Weights of a small GPT-style language model, trained from scratch on English Wikipedia.
Size: 10 layers, width 576, 9 heads of 64, MLP 2304 squared ReLU, vocabulary 36122, 60.7M parameters.
Training: 942M tokens, 3592 steps.
Each number is 200 + 30 x the weight over its row's rms, rounded and kept within 0 to 999. Layers, rows and columns count from 0. The size before them is the row's rms in percent of the matrix's.

# layer 6 attention key, 576x576, rms 0.0261, rows 205-241, columns 192-287
101,231,184,206,170,199,179,181,157,196,203,187,134,195,165,208,179,185,210,132,212,158,163,210,218,197,237,194,199,259,161,188,166,219,155,200,211,170,159,171,220,148,168,190,216,207,211,187,193,208,197,187,221,149,213,208,222,185,203,195,185,287,226,196,158,170,244,144,189,201,194,182,159,249,187,155,175,219,164,219,176,158,279,229,218,135,248,182,189,194,167,181,167,236,192,196,198
097,234,208,198,165,173,161,254,204,179,262,230,200,227,230,119,204,239,254,244,190,172,162,246,148,201,170,215,207,210,194,220,183,210,190,197,195,209,213,198,181,234,114,184,199,268,186,179,199,177,172,170,198,190,219,161,200,151,157,193,262,240,190,194,186,186,141,226,252,211,219,156,171,189,203,155,152,202,268,225,199,252,182,190,170,213,277,166,200,220,201,220,173,207,224,202,178
104,218,197,164,208,134,179,254,189,214,220,184,150,185,200,227,224,207,181,219,207,231,176,237,182,141,175,104,197,214,179,226,196,248,171,208,164,166,140,161,174,203,212,215,235,239,198,212,252,247,181,200,204,201,192,144,173,196,236,215,197,120,273,180,177,194,255,220,210,202,127,125,218,166,208,194,180,196,185,221,175,255,239,145,210,192,194,230,159,141,199,173,180,200,186,245,189
081,264,207,186,172,217,231,171,220,150,232,166,214,159,157,215,167,189,210,200,220,162,237,179,261,216,245,259,185,201,227,231,158,195,244,167,169,210,203,170,195,191,165,184,210,207,171,258,164,202,235,144,237,211,275,193,198,228,262,179,161,203,220,199,219,210,223,203,198,193,199,196,206,247,204,179,195,178,179,229,185,188,172,172,152,185,215,262,191,207,205,214,221,112,228,212,237
085,185,226,243,181,191,230,175,198,214,165,222,143,202,198,186,178,207,203,194,146,170,240,212,204,195,158,186,237,171,196,212,165,180,205,185,158,214,167,283,152,215,202,204,198,196,234,201,195,132,168,174,159,209,254,152,187,221,205,165,207,205,193,178,218,205,205,193,203,208,227,216,219,232,173,152,249,220,189,196,160,258,197,187,164,224,160,230,202,224,174,190,225,222,181,166,176
085,224,116,159,230,162,144,221,219,197,207,252,220,205,224,231,208,207,215,202,221,229,203,197,223,194,215,179,260,225,167,181,237,248,160,219,171,192,190,146,225,205,215,247,213,166,182,202,188,140,203,198,225,158,236,269,214,199,225,164,183,152,154,271,218,143,198,181,219,214,211,187,124,248,201,176,203,161,178,234,198,213,206,140,236,165,208,247,173,197,218,195,161,212,171,208,202
105,204,189,251,182,248,231,187,214,176,252,188,180,193,172,209,152,217,197,225,172,166,182,222,186,133,174,200,176,171,215,268,226,208,179,150,158,246,176,204,179,223,276,202,194,171,214,184,229,247,210,239,222,244,208,169,172,157,215,189,158,162,228,189,191,236,182,208,211,150,258,196,257,175,192,289,175,184,178,258,248,192,172,197,211,157,220,218,188,201,225,150,230,208,215,252,193
096,166,246,201,146,234,188,207,195,181,192,183,176,232,241,170,177,206,189,228,124,251,198,189,176,208,202,235,158,189,203,194,221,163,192,221,146,245,224,218,198,162,188,225,192,168,196,141,220,185,143,202,212,195,206,169,198,207,204,141,213,245,206,180,205,248,241,176,190,239,202,260,259,193,191,194,212,245,244,194,194,235,269,159,152,192,160,255,213,243,190,189,229,187,206,177,196
102,237,221,231,163,207,258,204,200,148,250,148,191,234,168,249,192,232,187,158,211,220,164,210,177,162,226,131,198,198,261,193,179,185,199,218,209,210,139,226,173,180,186,147,154,220,245,201,211,210,236,176,193,218,189,211,216,172,130,196,219,150,262,187,193,179,202,212,186,143,204,186,210,152,197,261,175,169,151,232,202,218,212,202,262,143,160,213,201,189,242,260,193,216,190,204,214
102,222,179,199,184,180,227,209,207,183,207,197,212,193,209,205,170,203,245,204,216,208,213,286,233,166,193,190,190,208,168,201,284,219,165,150,199,192,170,189,223,212,234,229,232,239,214,183,204,205,283,188,184,230,168,214,215,165,162,209,157,177,150,233,146,124,187,205,156,209,184,123,195,195,151,212,207,179,226,252,209,198,186,168,235,182,210,217,257,196,198,168,190,201,230,218,205
101,167,179,227,206,194,216,168,190,206,274,178,216,239,168,195,141,165,119,183,179,201,210,226,151,193,216,202,171,232,192,195,201,185,168,179,288,186,158,176,159,251,274,266,178,176,198,212,260,180,186,155,179,176,202,171,225,148,210,193,181,202,202,181,174,232,143,245,189,195,201,204,234,123,191,167,209,222,186,241,228,170,181,238,200,179,199,230,225,214,276,170,169,107,182,239,262
100,222,237,215,198,219,200,226,197,155,216,242,168,206,180,219,158,170,163,202,200,191,245,229,192,229,215,180,243,179,255,239,231,187,189,197,223,156,215,183,154,182,211,179,213,172,206,178,229,247,251,157,249,253,227,203,189,138,203,240,194,177,247,189,154,202,179,206,168,170,202,186,218,183,176,230,173,183,183,259,239,191,205,221,206,206,191,176,190,199,213,189,246,175,237,190,166
110,208,138,167,197,168,180,192,231,157,260,151,162,249,161,182,178,216,207,194,213,206,231,265,187,176,185,184,244,229,201,154,182,191,174,210,224,195,147,201,237,205,229,226,199,175,194,214,225,220,238,230,169,227,208,187,165,158,200,267,201,198,238,192,158,178,162,178,190,193,185,193,181,186,155,205,205,184,180,198,162,194,196,161,263,216,216,200,233,225,199,219,192,177,228,208,215
096,178,157,163,226,234,186,158,194,179,185,230,275,191,199,242,222,250,236,198,176,207,234,197,148,239,204,205,229,207,213,196,175,198,200,206,204,157,214,181,204,200,224,150,194,115,216,162,220,204,246,144,220,247,218,201,240,236,251,230,234,197,200,218,190,279,187,206,191,210,249,188,227,217,209,173,201,192,225,194,241,209,206,192,208,157,157,128,235,195,221,226,220,181,191,207,236
097,257,198,212,219,154,191,258,265,202,108,144,216,201,167,254,212,204,188,183,208,143,215,125,198,139,223,248,144,167,236,194,160,243,228,222,164,190,179,213,178,179,187,211,147,223,233,201,195,193,195,207,215,210,198,190,148,193,207,209,197,175,229,182,164,193,240,238,211,219,158,189,175,190,236,204,217,212,189,210,257,173,183,229,243,204,221,182,205,202,192,180,235,267,146,218,196
098,232,181,197,208,171,215,188,212,192,154,207,154,243,175,242,198,216,220,225,304,187,188,263,219,124,213,251,227,211,181,199,198,210,234,232,254,196,208,180,263,248,192,196,210,218,243,200,182,192,215,194,206,241,164,242,193,215,224,167,192,238,178,192,218,216,162,185,214,241,194,166,231,212,167,244,176,176,222,244,211,217,191,251,234,214,255,222,133,198,152,244,223,278,213,199,232
100,224,233,216,171,156,193,204,217,195,242,203,145,186,201,210,140,188,175,166,189,196,193,240,156,222,138,212,177,209,192,239,177,203,218,260,184,214,208,207,195,197,202,205,192,167,194,156,206,219,190,211,191,259,198,195,250,185,232,213,196,211,240,164,210,232,189,168,187,208,181,247,221,199,191,189,172,227,229,163,135,226,212,186,248,263,243,218,206,222,219,213,177,225,256,181,190
099,223,178,209,181,185,262,208,151,228,158,220,229,208,246,212,277,175,157,169,200,204,209,217,241,221,260,194,158,184,189,205,180,163,188,193,192,151,205,174,142,212,177,262,203,154,184,191,167,192,201,170,187,191,230,166,206,212,227,155,194,204,195,230,232,197,184,216,197,152,182,211,138,220,186,207,221,224,183,197,130,171,205,223,205,270,190,221,148,163,177,177,205,177,215,206,201
098,209,179,206,213,205,216,170,140,207,174,199,160,194,197,194,217,228,167,227,259,288,202,217,205,209,176,214,192,217,233,156,182,228,249,239,223,151,202,213,209,164,250,210,225,174,249,248,197,202,218,235,171,224,180,201,256,233,187,184,189,187,216,212,203,233,219,222,198,171,171,197,191,178,201,222,231,193,181,176,220,239,180,207,177,146,200,262,181,181,191,159,213,195,157,201,210
100,152,185,137,199,209,233,160,209,210,246,184,203,176,237,179,178,231,194,198,268,240,133,205,77,182,186,235,172,205,226,215,211,194,182,208,186,173,136,203,204,203,187,249,244,212,230,198,207,147,251,226,197,203,226,195,208,163,197,129,237,225,226,208,239,212,212,254,167,200,229,224,183,145,166,197,152,178,189,150,170,164,180,186,139,193,165,194,242,201,134,238,235,200,223,187,145
098,198,214,221,214,181,215,160,144,163,257,242,205,239,239,204,216,237,230,151,161,216,186,189,190,176,176,221,177,192,177,209,212,210,121,148,231,171,226,166,236,198,193,173,212,186,169,221,230,177,251,232,273,202,214,159,167,226,232,177,203,196,177,154,168,204,209,215,190,174,173,200,185,178,171,169,199,174,256,198,185,153,186,197,256,198,264,151,178,181,222,169,168,164,221,207,198
093,173,207,206,289,172,201,213,174,251,220,206,196,230,194,185,181,245,226,221,183,173,183,185,246,187,215,202,206,232,206,174,244,194,201,171,204,143,256,198,201,228,202,205,214,199,220,182,221,186,200,195,202,195,207,206,179,192,222,163,174,174,181,178,125,192,149,184,209,211,224,178,194,187,191,188,157,260,177,171,213,225,192,223,181,207,218,186,255,224,246,166,210,147,213,175,174
099,235,200,169,186,215,197,191,228,176,176,161,211,215,179,208,225,239,216,176,231,224,192,208,201,171,229,179,223,187,230,154,170,244,254,254,242,249,240,182,213,221,181,147,216,221,216,186,278,188,143,200,188,228,188,226,213,217,229,227,186,163,259,168,191,185,183,161,194,190,233,232,153,207,280,232,193,228,291,192,188,221,209,216,195,196,159,177,223,249,197,223,212,143,181,192,151
101,238,204,204,233,197,259,232,185,221,185,222,203,212,202,198,171,235,197,156,216,210,185,233,233,230,176,199,172,230,214,222,164,177,220,152,187,220,189,161,158,154,215,209,227,181,152,182,213,171,227,242,163,147,169,212,175,137,211,209,177,164,203,171,220,146,200,207,194,191,214,176,240,151,184,196,189,196,212,216,208,188,177,157,206,167,207,295,230,201,198,212,161,225,248,204,215
102,223,182,206,163,201,247,194,157,186,261,151,181,203,132,197,194,204,189,179,178,195,213,199,216,186,214,241,230,234,161,173,185,178,234,174,188,138,217,225,253,200,194,124,210,210,164,191,231,203,187,194,203,202,214,226,223,233,215,195,177,174,260,200,264,121,196,208,163,195,199,197,232,185,169,209,166,150,199,191,169,207,208,213,163,233,213,174,212,218,176,194,243,214,173,210,182
097,206,231,154,192,230,179,206,236,191,207,209,226,198,160,196,200,181,213,181,218,281,193,181,248,216,246,171,218,192,215,203,201,218,247,215,248,249,187,168,233,288,243,211,214,212,176,206,200,211,247,166,219,211,152,201,207,203,225,227,176,168,200,237,207,212,173,228,190,151,240,233,204,217,166,167,203,203,225,212,212,205,147,154,247,204,181,216,210,192,227,187,220,200,254,177,234
101,197,220,196,243,219,231,207,227,267,183,169,173,161,225,221,177,279,194,196,193,183,218,194,208,176,227,131,204,243,215,226,224,169,234,244,253,209,198,228,200,191,217,232,163,202,205,194,221,233,218,204,220,255,171,192,232,183,181,248,204,216,227,197,216,155,191,190,232,207,225,168,246,195,160,237,167,229,224,264,184,178,210,214,234,204,213,184,182,203,210,190,190,153,212,201,186
101,230,229,199,164,215,181,205,224,189,238,218,221,204,173,183,181,260,213,164,216,160,160,197,211,218,204,228,143,256,205,207,185,221,202,186,199,181,244,211,192,186,177,165,202,205,228,170,258,202,210,205,187,218,188,296,146,201,121,189,177,226,200,235,247,236,211,211,241,188,173,299,241,157,214,180,223,217,192,190,180,252,187,177,182,246,237,197,192,225,170,225,239,245,203,176,138
102,203,213,226,201,173,152,161,241,197,194,246,148,261,155,174,204,166,176,204,186,222,178,184,147,220,162,185,175,187,198,204,181,245,222,246,206,267,249,227,229,197,169,207,233,236,175,196,227,215,171,132,164,226,226,197,154,241,135,239,187,201,192,223,223,246,180,236,238,241,171,161,221,250,206,241,231,124,221,185,189,185,265,189,227,201,127,210,185,208,198,216,184,192,220,205,173
098,211,173,221,225,223,135,201,202,159,219,270,202,202,158,232,218,222,196,183,177,180,194,191,183,185,200,249,202,218,177,185,211,172,192,185,186,183,124,161,187,203,184,206,193,171,227,164,217,253,165,231,186,213,204,198,193,153,162,253,179,199,169,243,175,197,227,216,177,201,153,263,138,158,209,209,211,207,148,202,233,224,184,173,200,188,209,210,168,180,205,156,197,181,207,223,191
099,187,205,244,232,202,222,213,160,185,210,179,231,161,212,190,230,195,204,159,159,195,207,196,225,231,206,200,230,186,231,231,214,238,177,185,217,140,183,226,196,229,256,185,141,220,204,200,249,216,208,214,144,223,241,186,186,170,172,210,150,184,248,161,210,181,154,173,198,161,245,179,177,182,172,172,191,189,148,232,159,243,243,176,236,211,225,234,215,177,240,189,214,237,238,210,199
098,230,201,168,228,246,213,200,193,186,199,208,222,167,209,207,170,213,196,176,205,240,223,229,182,186,173,252,173,215,159,227,187,219,202,170,237,190,200,232,188,210,194,219,246,198,177,229,238,188,245,245,190,214,208,216,187,251,167,179,205,195,181,173,215,208,232,189,203,205,204,215,208,161,191,221,167,206,191,169,208,151,190,176,165,120,163,166,163,206,205,197,219,192,207,135,169
100,215,218,201,234,189,235,211,187,190,201,232,258,178,212,205,251,200,167,162,168,255,169,237,174,155,168,209,211,199,179,193,152,161,237,226,213,188,183,146,247,194,165,172,222,275,131,200,208,235,232,201,197,147,215,205,207,246,265,170,211,224,203,223,187,247,193,226,231,235,205,224,218,142,213,203,183,207,179,203,207,206,191,207,162,188,192,142,180,235,172,137,169,216,224,207,178
103,215,230,199,212,200,162,205,176,222,204,153,180,216,228,182,158,203,189,181,186,227,216,169,191,193,228,216,224,207,239,174,218,206,200,190,215,170,203,265,259,176,190,222,220,178,204,230,198,178,193,228,190,178,192,233,158,178,195,236,185,233,221,198,220,213,202,197,195,205,181,227,159,201,190,203,279,204,213,210,184,227,203,164,212,148,195,184,196,261,186,196,232,267,207,162,143
102,198,223,210,189,216,180,191,238,238,120,213,203,237,211,181,208,172,199,206,223,208,226,179,163,213,205,175,207,243,176,158,206,176,249,164,131,215,200,199,220,235,199,174,203,237,188,205,199,203,183,186,225,208,208,216,217,189,212,160,177,195,174,151,206,195,182,213,280,194,162,234,200,234,232,183,219,223,154,229,241,217,189,246,193,273,239,225,212,186,219,171,201,234,204,227,181
103,214,180,142,238,186,204,259,182,212,226,235,198,182,183,173,242,185,214,171,214,206,199,188,216,123,201,242,222,218,202,176,211,241,194,233,204,191,176,209,202,168,225,174,219,173,208,200,166,190,216,208,212,182,169,229,169,222,198,229,229,210,150,235,189,194,197,245,177,242,219,154,226,183,215,199,207,219,204,195,239,150,178,172,227,170,201,189,170,194,215,206,183,161,183,191,219
095,233,225,158,203,109,177,166,198,213,213,188,221,167,236,197,230,199,170,186,209,150,173,216,224,208,178,203,224,186,179,234,238,217,171,154,174,207,193,187,202,160,228,246,169,159,167,178,190,197,227,182,140,233,178,247,192,228,213,174,198,187,158,183,208,154,223,177,266,193,166,166,208,238,211,165,209,187,240,195,222,257,193,148,169,210,161,197,172,201,226,184,175,198,186,193,199
# layer 6 attention query, 576x576, rms 0.0275, rows 206-241, columns 192-287
095,183,153,195,224,230,188,224,201,151,226,233,207,238,213,210,162,212,197,218,227,203,214,215,206,202,270,225,269,216,255,177,253,233,185,171,198,176,212,187,184,217,273,185,174,194,161,201,167,192,169,218,189,236,233,237,218,171,175,237,195,145,225,160,191,221,227,186,200,150,215,224,184,169,189,270,217,202,209,230,233,156,204,178,223,94,241,174,218,242,163,208,197,259,216,174,211
096,205,239,196,180,225,261,119,156,223,186,173,193,153,221,152,204,206,218,152,188,177,134,231,230,218,171,199,178,204,205,232,237,225,203,232,220,197,194,192,274,172,214,121,210,223,290,202,156,222,238,163,182,225,180,183,207,222,184,238,225,208,200,200,251,165,189,187,191,171,243,170,200,193,262,144,204,142,255,196,174,162,249,212,203,212,219,228,203,224,210,191,187,175,163,171,197
077,163,120,207,200,186,164,198,210,200,177,247,188,181,244,189,200,207,195,161,202,185,249,273,199,271,220,181,216,204,192,204,175,212,174,206,163,211,170,132,194,262,258,204,214,259,182,193,210,210,202,185,124,207,189,186,213,201,205,191,230,194,228,169,233,261,172,180,138,236,175,187,157,149,268,183,204,205,151,158,177,165,155,189,207,243,192,218,149,175,177,253,146,214,195,180,209
087,307,208,183,243,217,199,238,193,169,245,210,212,228,213,172,257,169,172,176,190,198,133,187,207,175,195,227,195,175,193,227,209,188,205,211,177,236,203,182,215,186,204,218,201,234,190,153,221,185,176,213,199,203,186,171,191,193,164,209,189,226,176,213,156,222,188,209,221,275,216,233,200,188,197,195,230,197,217,151,260,232,254,173,242,172,181,196,229,210,164,208,221,142,278,223,204
082,131,162,156,134,181,174,172,186,170,197,227,214,141,207,245,198,224,205,197,192,164,218,219,240,214,190,189,177,221,180,219,142,193,212,146,192,205,122,218,162,234,239,203,178,186,223,184,202,180,182,201,172,234,176,193,184,229,215,171,201,207,243,223,228,200,201,186,189,170,216,177,233,223,208,224,197,258,173,232,193,207,192,212,174,216,207,171,194,165,257,199,167,195,176,211,224
087,222,158,240,212,188,261,192,229,247,150,176,193,224,190,263,157,200,227,166,232,169,231,223,221,177,216,213,167,156,186,176,200,224,212,188,215,167,194,205,170,220,210,224,225,201,215,204,226,221,184,188,183,170,198,202,188,169,226,203,190,200,238,218,215,224,154,147,250,203,175,218,189,168,160,213,187,184,197,236,134,185,228,205,171,189,182,219,184,208,199,266,190,169,230,227,181
092,216,158,143,174,212,169,202,195,157,200,240,195,184,183,205,215,240,179,184,178,187,220,188,224,191,231,205,281,216,210,170,213,146,226,188,183,186,239,170,185,233,202,202,147,144,209,203,181,197,162,208,271,193,207,217,188,187,203,155,196,181,203,200,218,210,211,124,235,180,253,187,198,220,262,216,190,233,253,166,237,262,189,194,199,207,176,169,133,227,194,170,173,186,198,168,161
097,192,201,216,202,132,193,208,232,248,207,166,189,179,182,202,186,199,187,182,215,262,174,200,203,234,166,232,196,234,215,211,238,211,227,259,227,179,207,206,203,233,200,226,224,194,240,236,210,172,188,163,198,187,237,189,221,184,198,189,184,211,217,224,211,179,195,168,197,217,136,247,179,149,171,178,177,182,198,157,174,182,200,212,207,124,220,176,228,199,275,178,174,163,207,210,201
093,174,243,223,202,184,197,211,165,169,205,205,222,183,178,239,221,221,196,223,169,155,167,214,225,172,177,180,195,221,179,191,149,231,191,185,160,120,172,193,185,272,164,182,196,182,204,225,224,177,146,269,279,200,201,214,204,253,229,265,167,202,225,246,185,197,155,174,209,219,170,205,160,181,273,160,245,219,220,238,261,169,199,208,191,238,223,162,221,197,167,163,203,151,180,176,218
093,264,222,165,207,203,234,202,201,161,200,225,163,176,292,172,226,203,209,198,222,107,193,196,243,180,198,179,248,193,187,199,174,212,206,215,179,162,217,198,172,226,187,236,221,208,234,173,196,269,213,221,228,219,208,181,201,231,137,181,188,190,169,201,178,161,237,119,216,216,227,194,184,219,226,214,214,208,247,211,207,216,179,228,221,222,194,170,194,166,227,216,210,262,224,196,158
094,201,195,186,161,179,149,194,175,201,205,206,154,123,229,214,235,220,235,197,200,175,168,210,213,174,180,176,245,220,185,277,188,181,246,210,191,231,242,226,181,180,176,172,233,177,182,209,195,184,229,167,216,260,192,161,184,252,172,220,220,227,186,159,173,188,185,192,229,192,166,162,202,257,257,238,192,221,170,222,204,242,252,171,225,176,224,212,171,193,262,210,175,196,186,182,181
092,247,208,198,240,250,191,189,218,175,155,255,149,224,239,230,267,253,185,212,180,183,142,167,220,183,207,209,226,194,185,147,192,182,203,198,181,201,258,195,252,234,191,162,193,195,231,195,167,181,241,178,241,219,115,184,174,233,153,224,172,149,174,242,160,159,200,197,229,192,157,206,198,192,241,227,240,234,217,212,220,219,199,164,195,161,188,121,154,233,220,137,226,184,203,230,190
094,180,185,156,208,248,193,213,171,187,254,211,169,211,216,228,244,201,206,217,191,193,133,208,198,221,237,115,195,234,146,183,157,185,167,216,238,189,156,173,208,201,194,219,210,216,188,175,155,187,173,217,185,235,208,157,203,184,270,112,157,172,195,254,202,169,148,220,238,273,157,215,174,167,176,213,234,186,197,219,167,170,201,180,176,168,208,207,153,209,223,263,218,251,169,216,187
096,218,171,253,207,235,183,172,197,248,222,155,224,123,225,139,199,157,189,240,191,241,209,188,143,223,176,199,148,216,234,187,179,219,246,238,172,209,175,257,199,177,214,209,198,218,175,168,251,162,227,201,220,143,222,228,233,252,193,215,188,195,185,180,168,217,124,206,167,256,210,179,185,216,213,160,208,158,187,178,171,193,196,239,229,211,225,196,185,177,204,232,195,216,182,215,223
094,195,208,250,219,155,219,222,234,211,189,218,198,180,205,185,161,216,234,189,175,200,214,182,221,153,179,163,208,217,182,205,208,212,181,175,193,191,229,218,196,216,192,201,239,204,192,220,184,191,173,258,246,204,236,166,189,222,144,220,158,200,175,201,232,215,198,205,266,204,183,218,197,199,223,194,180,221,198,178,179,216,192,174,211,160,200,176,251,205,138,200,199,215,184,247,238
092,215,195,120,171,237,174,223,175,188,190,247,243,210,184,166,181,239,169,224,210,211,199,213,187,187,227,180,140,192,212,193,159,215,208,145,186,215,214,188,228,166,228,161,173,250,206,177,173,232,200,169,179,216,162,191,211,202,218,229,216,177,159,180,265,179,184,205,178,170,205,231,218,166,191,196,228,198,227,302,214,213,244,186,175,226,160,176,187,165,254,189,236,201,191,214,222
097,194,195,220,197,190,160,204,170,259,243,221,204,186,163,228,166,208,226,225,174,168,160,227,208,226,246,151,226,176,201,212,183,194,185,181,215,198,187,147,213,192,221,246,268,177,213,188,233,254,216,130,229,189,218,190,228,195,203,223,187,152,150,185,194,232,196,200,205,178,205,241,164,212,199,139,130,192,215,198,171,208,146,150,221,131,231,190,163,233,134,190,164,160,177,217,180
096,182,236,213,164,238,172,198,165,188,233,227,217,147,172,214,229,166,210,186,181,195,234,175,189,181,232,218,170,203,161,219,195,212,153,205,231,181,166,184,225,177,211,254,239,185,166,214,213,197,156,211,204,250,253,103,172,210,199,202,252,93,202,197,233,246,185,202,224,221,194,151,201,161,201,197,187,223,250,237,212,147,218,214,210,212,157,210,169,197,134,182,165,174,202,199,166
100,139,182,124,242,253,263,217,240,258,197,229,186,195,153,188,219,213,221,180,247,234,171,236,160,173,201,211,203,192,189,217,213,141,201,225,183,221,177,183,176,137,183,217,205,202,199,204,189,178,221,226,198,173,194,169,216,170,237,197,155,171,136,186,199,204,258,219,163,238,180,199,184,192,191,179,186,162,207,201,240,176,242,133,278,187,185,221,141,236,151,184,149,251,202,199,167
099,182,168,220,214,203,207,213,197,209,196,94,204,198,163,189,205,180,196,201,207,190,199,203,233,210,145,190,191,198,210,195,167,221,192,195,217,178,221,224,182,206,206,237,238,223,226,159,213,256,230,235,163,273,194,188,227,168,160,195,201,175,197,214,196,172,246,192,205,142,165,189,201,178,228,171,209,212,147,241,183,231,206,175,202,193,181,168,180,212,204,190,206,172,201,219,232
093,171,208,222,159,176,201,213,205,146,172,183,214,200,209,164,183,217,225,159,192,205,191,221,188,161,215,217,200,164,213,196,185,227,175,205,199,226,145,177,210,202,184,241,232,194,196,204,199,235,212,257,172,190,226,152,174,158,253,161,236,176,202,170,196,192,228,168,165,217,186,194,189,192,201,207,162,203,181,177,204,228,221,197,193,220,200,264,238,155,236,219,208,202,164,221,219
091,150,213,228,178,205,221,193,169,222,197,197,216,191,181,193,198,149,197,199,247,205,230,217,148,214,233,162,256,186,155,197,219,199,185,228,186,232,191,208,157,235,180,254,158,210,170,198,254,152,245,147,206,186,209,197,206,214,189,172,199,200,168,232,188,195,207,141,166,190,219,207,197,182,251,207,182,211,217,248,194,247,238,130,207,201,213,199,199,169,210,180,162,248,190,245,164
096,179,220,164,170,202,195,169,159,179,192,240,222,245,215,277,219,229,227,150,206,229,223,175,253,178,236,135,179,216,197,167,177,256,189,164,199,211,246,164,198,167,229,219,189,249,219,204,200,178,199,206,194,199,245,222,154,202,229,221,167,182,149,187,189,201,178,192,247,227,245,208,203,191,222,217,203,211,204,220,151,221,169,188,224,224,216,190,142,267,196,156,182,258,232,153,205
103,174,199,183,242,174,197,197,192,227,198,213,221,116,217,182,206,210,199,237,193,184,159,231,257,259,215,166,218,231,164,229,177,260,188,194,173,246,176,156,250,245,138,193,185,204,235,189,245,141,213,207,156,236,233,211,181,212,217,175,193,214,182,178,176,140,165,182,254,211,208,203,165,131,223,201,189,219,217,127,181,180,195,188,231,211,221,188,134,163,224,219,173,158,166,199,201
100,173,148,156,174,185,188,251,178,185,265,157,200,226,189,193,183,173,187,229,208,196,183,181,232,237,206,233,194,205,215,216,269,164,176,203,190,182,192,204,205,184,184,250,194,207,188,163,199,212,202,159,213,180,167,213,198,210,162,150,171,208,272,173,214,186,186,236,225,221,202,191,219,186,163,183,176,214,171,209,204,189,266,213,149,185,180,191,221,164,200,219,182,257,167,160,175
097,157,210,212,182,177,180,199,192,184,186,231,218,163,159,187,189,227,159,163,207,196,206,152,194,187,196,120,191,177,125,208,200,169,199,173,198,163,229,189,225,217,184,235,145,158,188,168,184,204,221,192,185,229,133,252,229,203,167,199,186,217,213,193,208,188,186,201,235,155,222,171,226,185,189,198,148,171,219,218,177,224,189,220,156,205,189,232,198,194,228,157,137,157,142,168,228
099,246,180,181,217,215,153,234,197,209,185,178,163,219,174,223,187,206,159,172,209,222,155,194,171,183,213,198,147,179,178,194,223,154,229,202,203,191,193,167,182,220,224,189,220,218,152,170,160,211,230,164,250,159,188,228,195,211,174,201,300,197,147,262,177,219,207,229,181,202,217,219,199,213,205,230,184,204,195,230,231,197,255,168,204,160,184,206,163,164,168,212,206,145,208,208,237
096,192,184,149,201,201,230,168,239,178,231,146,181,157,223,197,218,244,147,178,247,258,213,216,166,193,161,221,218,216,242,163,162,237,193,182,234,167,233,195,215,219,220,228,195,251,235,147,183,171,225,197,205,244,171,178,214,242,207,175,241,217,189,180,239,173,212,214,203,140,203,174,217,182,233,229,208,218,191,223,230,185,201,218,190,158,187,229,204,165,199,171,216,226,188,160,240
096,215,165,219,229,246,175,219,242,205,242,160,249,214,245,198,216,247,216,219,190,272,207,225,239,218,186,189,249,240,149,162,187,187,206,151,198,188,154,198,198,178,219,174,232,179,235,150,255,254,175,200,242,210,166,221,218,230,161,236,152,207,223,187,171,185,199,282,177,224,176,233,280,239,184,195,228,162,216,177,209,205,174,173,191,134,174,162,211,243,209,236,202,197,163,178,178
096,262,200,215,239,242,195,183,207,201,207,189,212,171,160,138,180,168,226,170,205,205,185,171,199,190,198,169,210,211,180,191,182,159,146,176,224,177,226,213,225,150,208,178,200,212,179,244,207,240,236,216,194,211,201,210,182,211,207,162,259,218,163,195,258,205,185,214,207,220,170,206,192,189,167,207,192,226,227,176,194,174,193,182,166,224,187,244,201,184,206,178,177,222,236,201,217
100,169,176,185,188,214,207,255,188,246,172,192,197,203,210,243,182,210,199,133,237,185,193,198,149,155,201,235,237,210,213,186,164,180,195,152,199,183,221,177,188,169,174,187,234,167,212,204,185,177,160,199,186,221,181,207,245,204,210,227,219,180,178,236,247,181,197,183,161,213,215,180,255,213,201,197,144,175,205,172,208,239,223,269,209,192,176,186,208,198,137,168,199,175,178,244,209
096,175,169,181,242,268,175,177,161,210,214,247,198,202,268,250,198,199,177,197,219,199,279,228,218,199,160,221,222,229,182,171,193,240,242,285,187,249,198,242,184,226,158,196,177,154,196,214,149,189,214,199,190,188,139,170,165,173,202,209,202,251,198,209,198,172,153,216,134,202,214,192,265,211,224,195,193,208,185,206,202,176,181,195,201,218,249,192,187,140,209,241,210,159,188,241,197
092,172,215,234,200,197,183,252,197,208,180,209,184,203,172,168,174,187,179,168,228,209,233,232,169,192,190,232,157,214,175,188,183,193,243,184,220,218,235,167,235,221,174,154,202,180,189,159,227,198,172,219,218,194,190,180,187,219,244,142,179,206,208,215,239,144,182,226,159,202,233,154,263,214,220,188,211,181,157,158,220,219,175,173,207,168,248,213,182,176,133,181,209,225,221,215,208
096,168,166,240,168,218,165,178,274,169,249,223,268,170,180,187,175,215,228,239,232,193,180,184,188,222,177,143,213,246,202,212,173,171,261,213,305,190,208,186,256,194,195,166,199,223,180,230,189,243,229,150,223,212,202,172,185,215,175,197,190,220,253,188,200,169,208,217,214,194,193,178,209,145,188,211,185,205,246,180,211,228,197,149,167,187,202,221,234,227,183,215,158,171,118,190,209
097,174,170,229,183,145,197,205,259,236,234,167,166,185,219,203,240,204,245,197,190,195,170,228,206,204,213,231,198,197,199,240,209,235,196,257,210,211,214,246,214,241,192,216,187,264,148,193,217,171,163,175,210,181,189,221,229,185,195,205,163,210,213,217,228,213,220,179,207,265,204,218,217,233,170,206,215,174,160,190,230,254,188,268,261,213,195,231,170,156,218,156,193,146,163,175,189
095,205,223,188,127,191,182,180,183,183,186,215,186,174,216,116,241,226,201,202,146,227,175,197,249,116,249,192,155,204,219,190,197,184,198,247,203,212,187,218,195,195,200,216,171,196,251,257,195,249,177,167,209,169,168,176,193,191,219,218,227,173,183,219,185,193,200,193,209,170,227,190,173,224,199,216,220,187,185,182,239,167,264,154,211,235,230,216,197,208,222,246,193,217,176,206,179